config = dict(
    norm='layernorm',
    bias='all',
    init='uniform',
    init_std_o=0.00837,
    lr_mult_o=1.62,
)
Each number is 128 + 32 x the weight over its row's rms, rounded and kept within 0 to 255. Layers, rows and columns count from 0. Numbers have three digits each. The size before them is the row's rms in percent of the matrix's.

# layer 4 attention output (transposed), 128x128, rms 0.145, rows 96-121, columns 0-127
075:098097085123137111135148122152105142115114123095104171110085113116075103120100168126092183181107108126120129218098119167121189159088098134135145150129123097070144129136153067068150087098151066078086129151105146114181104153132131140077060079121095172127166116118100060129140120112149111121144139096150140146166139146199137167126114099110162168138092163158128074171046160144149094129173
077:158135148122132174091119121035139110125132107135141149107148113150135169142101194075139130099089092144107075171123122179180159137115074077094093134120107149129128087084182133247209150108075119175101163132135162076150088110128106100115098146140108111110136131115138119093138132086131139125201114116114094121126102101144155134134176103103121096096044127128142170129105148153116179124169
077:106125109156126131145157109085129156183088144143083146132127192098178140159131120110171158087132173131147089106173141153129146114078101098103107092155000135154063136119134122162201118127132075149116132097106123081156118136142153143132101109132118100161111137133140144106104106115200112104111125171113093045138061090149159157137163140137138113126105158158184110074106131118172194138129
056:110107108118086121102112159155087117115087153083081133066082116179103145217172103174097174096115088139158140100184157150129062134153130133096153091090114157107106168129162141101171173105116148097142119053171142190108141146168150081123091145153170192140138130096150150118127081122106132159146097126123069075105126140128172175115110142115093130142124112086128133139141177085170190100177
066:140133136128134151109103169189108167104112128179134119103112134149110127150145129149108133160062145090112122189114170096124120196163081137128194160101191129097057159119165169063132139105093092155108179125139095087092131170125139080159122092110176125096155114119142159162108129095110104141104169165146102085092054076148059102148073122108144117111171152167140172132184138112098096075104
053:132113060089145092082097125116143090106146130133114151138115127135132098152190176088137170126181147182130133125149177142085139114153086069110098134151144155081169100055124152038140046084084138086128141124165109116137118137155087110134147145098081150077144152177121095121122145193151146124139074111144167154143174150137090120111177069113165135129111087060104071139152146132105114156089
077:183160101150164157140142130092096145180125167143166165127091135156141075149141108082144071134173147093088097085158164106162095107151141119171117101119079158154191112128136171072140142115116154120055096159184117168127143106140075152113150199116069130109116181153126182177164132123183117083091181097116162108094104116117135128068133158115075128175126164127124129079134112102122074092101
068:094156147133116107184138085134136167101102150128095161114145150068144123155149160136085187078143104115098125078169147093171143139095163073147189098108130119195061116143166114144150156048186114118147107125136096144137160088027154100090068122102163075124121140156146140146110111105157138150132160154135069150063124171150141125113102093116164080133175125175178121117166141111149128129097
067:156112080182219125103123088144113127133171182126139169173047099110112179125129084161129131181187141091171148095169126141091138157132069108108139146132086106118107190115093147130144175120116119077146087128090113176113195143111101192147156109152150140085122108113177117104150180123141102162117112120131136111140172173148170185178164113140092132190134149095137144140137090155152147179099
069:145071142120066129125094175139099112122104127120153087141116153077105127112066188124155129155129131145139118113044089148099129158145106122097106143123168105116081104122138092239114144178100078141114097134091178097144097117164104177148128088174100141157119123081106152105103166119092092141095104105058162063152140083077142120144133117176154137106174056105189122114136125107122128168090
068:105090155115150088151061147160075135133092121183189098108128076109142120124137098177160118101114091178149136175120114103106134207183149143128143092070137133156118067185135151081078114098130133174083119109112101097150156082172169165105109144151146127119153169097128110156130159064150063128144118116110126113118120141095112074125084144166138129119130121059132140112107180155054060144096
069:080095158111119084114092064120103182170120187169161149132123142144167051119167119114133139145115114079154112135111180157146156055118153134092138100112087119099149108134102126076166119102178097161137106214089095052144118134098108088084137161089116148160123183082170140128133133132154124165134072173157113126094121130115128106132103121107099133125079139194092192169080104142109090105090
063:087170130129119142150150187114159101112139146136117166121185143130158130171105137148099112104095123149126097170118128174151180177124138148083100191145113121169139121094190124178159169123097166170135209152147157060148071129149114141106102132054152093111141135167151093113087094092078190158166115125094161169110101115155145135074123180164133121079128125182118153152117145136117155138224
075:129165083142163157092145117099172105075141112121119184100136159122063186076133160130164115114118116190085150109101087190126112124157140148147108137098199146176170107156061098095112157124121113159068095132120127141090150137155163150098109096127158172061150129146106123118159102146128117171054157112061166090176152192081132140131113107127132173179107119110120110130190095080156144107124
078:139116111149128113129136177187130096125131097119127145154130138068118146070111116146068088155094151124138121140089095152106105159160092108142161116161174095088111095161106152180100084188083063174100112137144097117081142136138075175108165085170060190125169109171116151074101160096138109105082166118070140149128081123127113083082152203191095104161163103162147105142141112111102130125100
070:124146143118138160097091135135092172206104169080110170139119113078089124133191120080105128089127158128161128127174124105123114109140192157103124146090142151188123124086158120077136163125189110138097153128158182174156156198133134060138084224135080095192123141100147124108156116140065089131132152132162157098126087118092098122146072147112088164175102151125109105120101091140133168100151
079:154110133134178115119103099187137105090110158169116109122077022103116178082130148179157178159165117203185125176163149092136125140087093093079123126133153092113144137192057112151130165137164169177128116114107060150089140093127161125112153091080143159111097141118063097132143125108098101172142107127180140179155150143130147160174117143167158124170121090092137119116133139114177154136133
074:147057133160110114097132162225149160156059132079095137089092179163160087070129079104101112109110148029129137150110158097119131144151138085122156156111149160101082114099130111075158105141120123132174129122177105146104130180153108088145148124111125130172147118130122144157139124106095114181175155102111090168086107138119151085087108118097127159104194108163141097072143164109125143044123
067:117148104064125155149117068127155115081125129112094116132123080139127167122100138155142103127128184136162122128117056103135116124102112133133140148160132127132034148046157114206091152203162169129164170145121133095122107114106122085156118121074143085138119083115157102191134161133088173109204097156151097185118108108185125124151119111090149077125119079189111161122143165146092170083117
074:121091143139171134116142149123176093128140194121148131180150120079098134063148026109141084162136134186113171096123100179113128185104133167197135125152150148068093128114191129157144165133137103159129212133084145112117102078119126099113180121094151125096124064116156079158098126143116146098103136102104074104149153128155112118163138139158152097118143123146120122047177079165133140131080
074:148116084142161110143109119203107124112106124160151149142136109121101073109114113188081143193139152147159167058174181169091154163194145158112124137111149133172161104134145106107110070072152083094130135148138122119112188108138119179074116140119042160127153137121167126117142186152180150110103138140155116068153135134096118091112172136167145137189151146154093137079142165129128039122102
083:141100149157117128118143079160097121133059177127071108117119088112067139066111189100091135140149107135170115138119187124106140100144122089165142146105149096127102091154115121109109159148155115101146081080153073117091218122118080085150130045158108134128132102110112203136137169153128108161132085086177127164108102148184150111168107120119152096135146132118156057170136120112111140138031
079:119077123147166142151080141137140189169145124105135131124128211117180140088090105099130087170121139089082091211080102083111168127146111109206138158157085092067111117141137141137144109110110092111143171147132150102127135134123131211116114078158115117130193086142097086130074103064163101097174144129106148161124113126117098088096138113162120121124104165159111117096079134197062110123114
075:113111173116088114106085136130070148125129083158159132077120132150115160207173164115140192109118156131181148207135101118129116065106081120123103112125108127119083139123190103167146121096128086152067184137115094065213083169123167093108088153141178132152141197098145153127148111088135173124161109133172108124110091109092149110134093079136125157091109120131162099163085127171168119136151
089:108120166107141188132157165122148131047163129114116153095091211144131174129120043134155056158127123082108146067151066157127124118150125179156122117110111141151149178102079154037148116074111146148079124122060160139137152115098133088108155164111129108147121144180066152114149099149104112122098087111085153059155164159153086144141151122115121135188111088117136149106137145106118156110138
066:130154142144137167065139149136131134168121123095111076066090096157122130140180161120127102129092075146104106112087175055105136063117134094154116130074136098176164130202114127182174188176120155180111133090160111119109158097172146147161147175198189104131159147130143192147134117148095086165066139088107134175119160132086118132153169114174145139101116162154104120178155134144148158115116
# layer 4 attention value, 128x128, rms 0.0994, rows 97-121, columns 0-127
082:095126114134146099129041076160129186181125162126081080108137102065134113100168140138132143096186098174151166095151174131142078136108175154174149128128156088196085145168107097124067102130169131134137152118142064144068123183133120139109150124132137093137172078113155062113182153174147131129103140139145082120085117134169098090133158123113156182128122136164153075160118098168108077158143
093:145099166087143106096150109166141169160086157097138115119109120112102084146134134096058116126073151162157123114112105118157100153133145142167112128123131124063175105171162092123136074136115149143137165152213101125123067128124083144176171106152144120127193171083117131103159158197145082134146150049042147115061133126157140110162124112171138122100101067163133162145112135142064125092081
068:095106131049121164120162150082159123154106082146140128185107103095131117087140196154147117071135164138122102110108116149164144134125129125153160153126123082121072144142123128120150151148016161124102140109115086087144077060188121147145168152097132070105193092122095165182176108123160151175131164123105166189158100087166104082105127190170139110115159124134107181111127133137121140145091
071:141089125148136109072103130100119133088145088084128080102119129108140106132144138099129091083140188140097155098171126115117140103095127136131116150130139160101213086126046168136087174132124208084151071173144127127128107105138123140153151196127130106127118081091119099083106064108131156168144084138152123186185157129134096184115128153065052159147113098091088152136150134130178088181154
059:170115187198094155146140119159126146078110150134118140116154119142126152072149155184128122127096149087134118106103110084129094118131135164116122161108089031172175185122145124138157178162125122194124084094055154131160103098111159104148127088108127105148178098109158104105105154186127128177102090158144101069143147081054127115130133159128126094110093159117032108124131151181161089121142
084:137178125170150131133177108166158104150150125111154103127135166131137159114123084125081111138027143160098078120066135072138076166127150139114110156093144129192113078069129135129123084188173112099157083104203098139090135047130160139103149064124176116114112101128085135102129133187119103137129084132146130146142143153086146129194122143142136145034147099126147175141121122133137163167148
076:121112138101131163078068149130153095143126097144151148115072143124060106113109129122160122164139108129107155140099161130175165145121148142062076067158115129112214188156170049121119123161106172132131172126116189121122119130173143140124185157096118166088078095107145089152137167137129078110131096157167141165144138120105068108078141179119055132154102093073170129169099137083089101138132
076:145153161083120128189172151180136144114128131078145100137125097158171139067064129149131129074171117123129142156160122167151087120111138122140112100109134156155099106191130095120126077156132154180161105143136113103216177106153135113147082139084153098155106114097080108069159097037102161095152104096100190134096048142131152140077155160155126093111079120138174083134133158140165118092145
074:150115132145107131145030113107154098142078179136137160113149059164093142146144162084104100113112149106162218117146151108125099117073129118141140099100115132101107119143074113099167172053176128131145172099101089145160146142116159138137163197087108137106106198132144110102159090123067156106135128184161128146073121176206158107158135108092142125121050118134164126149118107150105171131139
072:079168121138117201105193162112095121153142070142144163098130099127109154178132172075132162108112117114131106149126100083160141118054090103119092152132177127165138171099113121126125097222204099098125147147149140107163111185130156128100125147115100146146106166157121107164112147152058164131110106208145082142167154104156105164119107129056060148169082134145102144116154106141168151120149
077:139081126221202199148106168162130100140129067198070110113094115134113196138134132073129168153139132104115107152161094130123149170134114131100092128146120120119123175162130155128077121151140077150135169101061083134128046108164088094132118137144163165133131097141182122124126174141092102131089101091105139109176142149159107154185154075111116169147139086110110150106149109076091133145083
065:132095190073108150069098079138124122114107124142097070100173096106129071095130115141160113158118148167134129074137158166097123148128172126214098107116082105164089170132096126174094089104130080056149096108121109129131166174096124167102116139181107114139153112120195161131116113098089108097139176122122089131131146135094076113131131087131153129201193153123137118058140075120145058139149
087:122147106055084120166138066165136163175156131082102135121120120201184138086140089115095154144132169058161125128116140118165127134107079123076097150163114138044112121084153123123140188160151108063142062197145172170170144108087122128101125128180099150132088103165113094102170145109108119091149128137150084106105162120102172075117139171106134113065155166145125117127164124126079123103114
085:122146209098070134128182071169147153113123136097100057091137145174143119146111130106096167131109122125131170117144200104129061092149146113164121194149124195133121092153109079111117155135114227116107111117140216120171092119120163147135110168102136143156059125132078156109130059125095144116142118133137153109152155149156128121174085074132108100096159099090136109143163092126112148081122
076:126120053122129094103116134131128154161188048139137090125120132189095127162132126187144155172123229177130118102115155154148135135103131105145142096148105116104121154098148158118109133128095126103130096096145137092109113084158166113157214113171143114152131185128054109153120011133159141085140110109106110081100159090160136125168167155104134115093095128174155134093077151074137116152132
088:117129137094155202160182189056140154146140101131143130113095154123129167180154125105083113128114101078135145126122101128082140119102115147153196078230152070108102109112150179135139146158141151140118154084124172108185154133138134101128098149145113084161186095136112120107161099167143134109129096096166144162041088081137127118057123087141079160125176134137097122148149149143118064098144
086:134091110165125120122122063029136092109144125176122132136151097157109122159120125096116136137109193122112115094164159125145126155111165136170130127118084113231134118145120165123096123160118125112151139115119127122142100096112157185110178142155141118113107117115109136126052107066186174129134132200143170147113175137113076197128114110144084076130149135097185154136150215061126147131063
076:111111126142108157067124075096106123125177184142159135159118181141101120131156110181173082141117089171087163102116159124077118135137129158171132094136177103104125086210093115122108151085122124199098138160157154139118107119181156134141090144139156163150100118099129149148110086138190108110106153000096164080089132173103094152106114116089120130168133122180146121137121114111163068171134
081:161143141140156163177092127094103167057202157140155145111156175136113131153142158068184155106141126149104074115162125087159136070102103114131098109078123189140166173084114075107129146170094139178140066193164167137123155155129175089147092098152113131159125143120116125082135095113115052102126144109141183125123146167124140117056145120101141154083132198156156109183128142108137137086103
078:156141176152176142124185151162117153097171119137132136113115031142107231121090160120131150120090123148106139174080150072156109142049078120133062128119157170066122127157124125113159164139122132171139097131108163117137129053127139175055126122088131139109121119145190109107178117161157114128123103101127128134124181133123129096106131164104071068151152181108157108139156114124076180117132
084:170114111084118122175048172136156102214100109166154120143104142177142151131070133088153116144097113093111136126174120134084086087140133144113157140128164158104097116179193182129109088137103112129127143099155135145160105114164150097094102144128104109143093118120180046095158083103160211121110119114130131140140082084092106200102093115153052156111108147128110178176117177160155141132117
078:124164094136108112122193117116100122123139144115112079141184096108106098134152124115155143087085089160150134109168165130154095157134121104124114127097191124183169090076163149143094075136138162132160137130117170135157187165073128165135173105088103158188075134124143133104069171119151158161081120196051122077140130167140131226136106063092138100138119079106123060143139116118135109109137
088:124082082136108239081058179072156141083132120153098182117093071104100108135145175140123106107135101144121128122159129179087142145178170128159142130134163089069128121165109111136103163092129141170122150122068115106106095142168096168165132097134107134139168187087112172189114160161095139157127129169120093138141102103168108114192148147054107172133146093131069130107134128097142126158123
106:134144065138145076178168152138174146100116160095136095150119159184123136053142153143059130104118168152128124124111079045135123134067143132080154134120135135073095117113194130115145161168161171141163067176131058150093123139105109135165097098144158127125079104184137152135140153112083101098112138162095082164129153093140102089096151084136142074102158163177138141137142148086195135146103
074:083113037146127115110132126098154155145167123142167094131150243157126121133101159097134171136141170020128182142149115207163153098143119112123136181151123117104159134104141161114119129107094131133134160091129154120115126101108116097031170082138121062152132093104104130084129118089146093095114147132103153132150123116179149118108135134094120130113166087108073123133176147157187160125183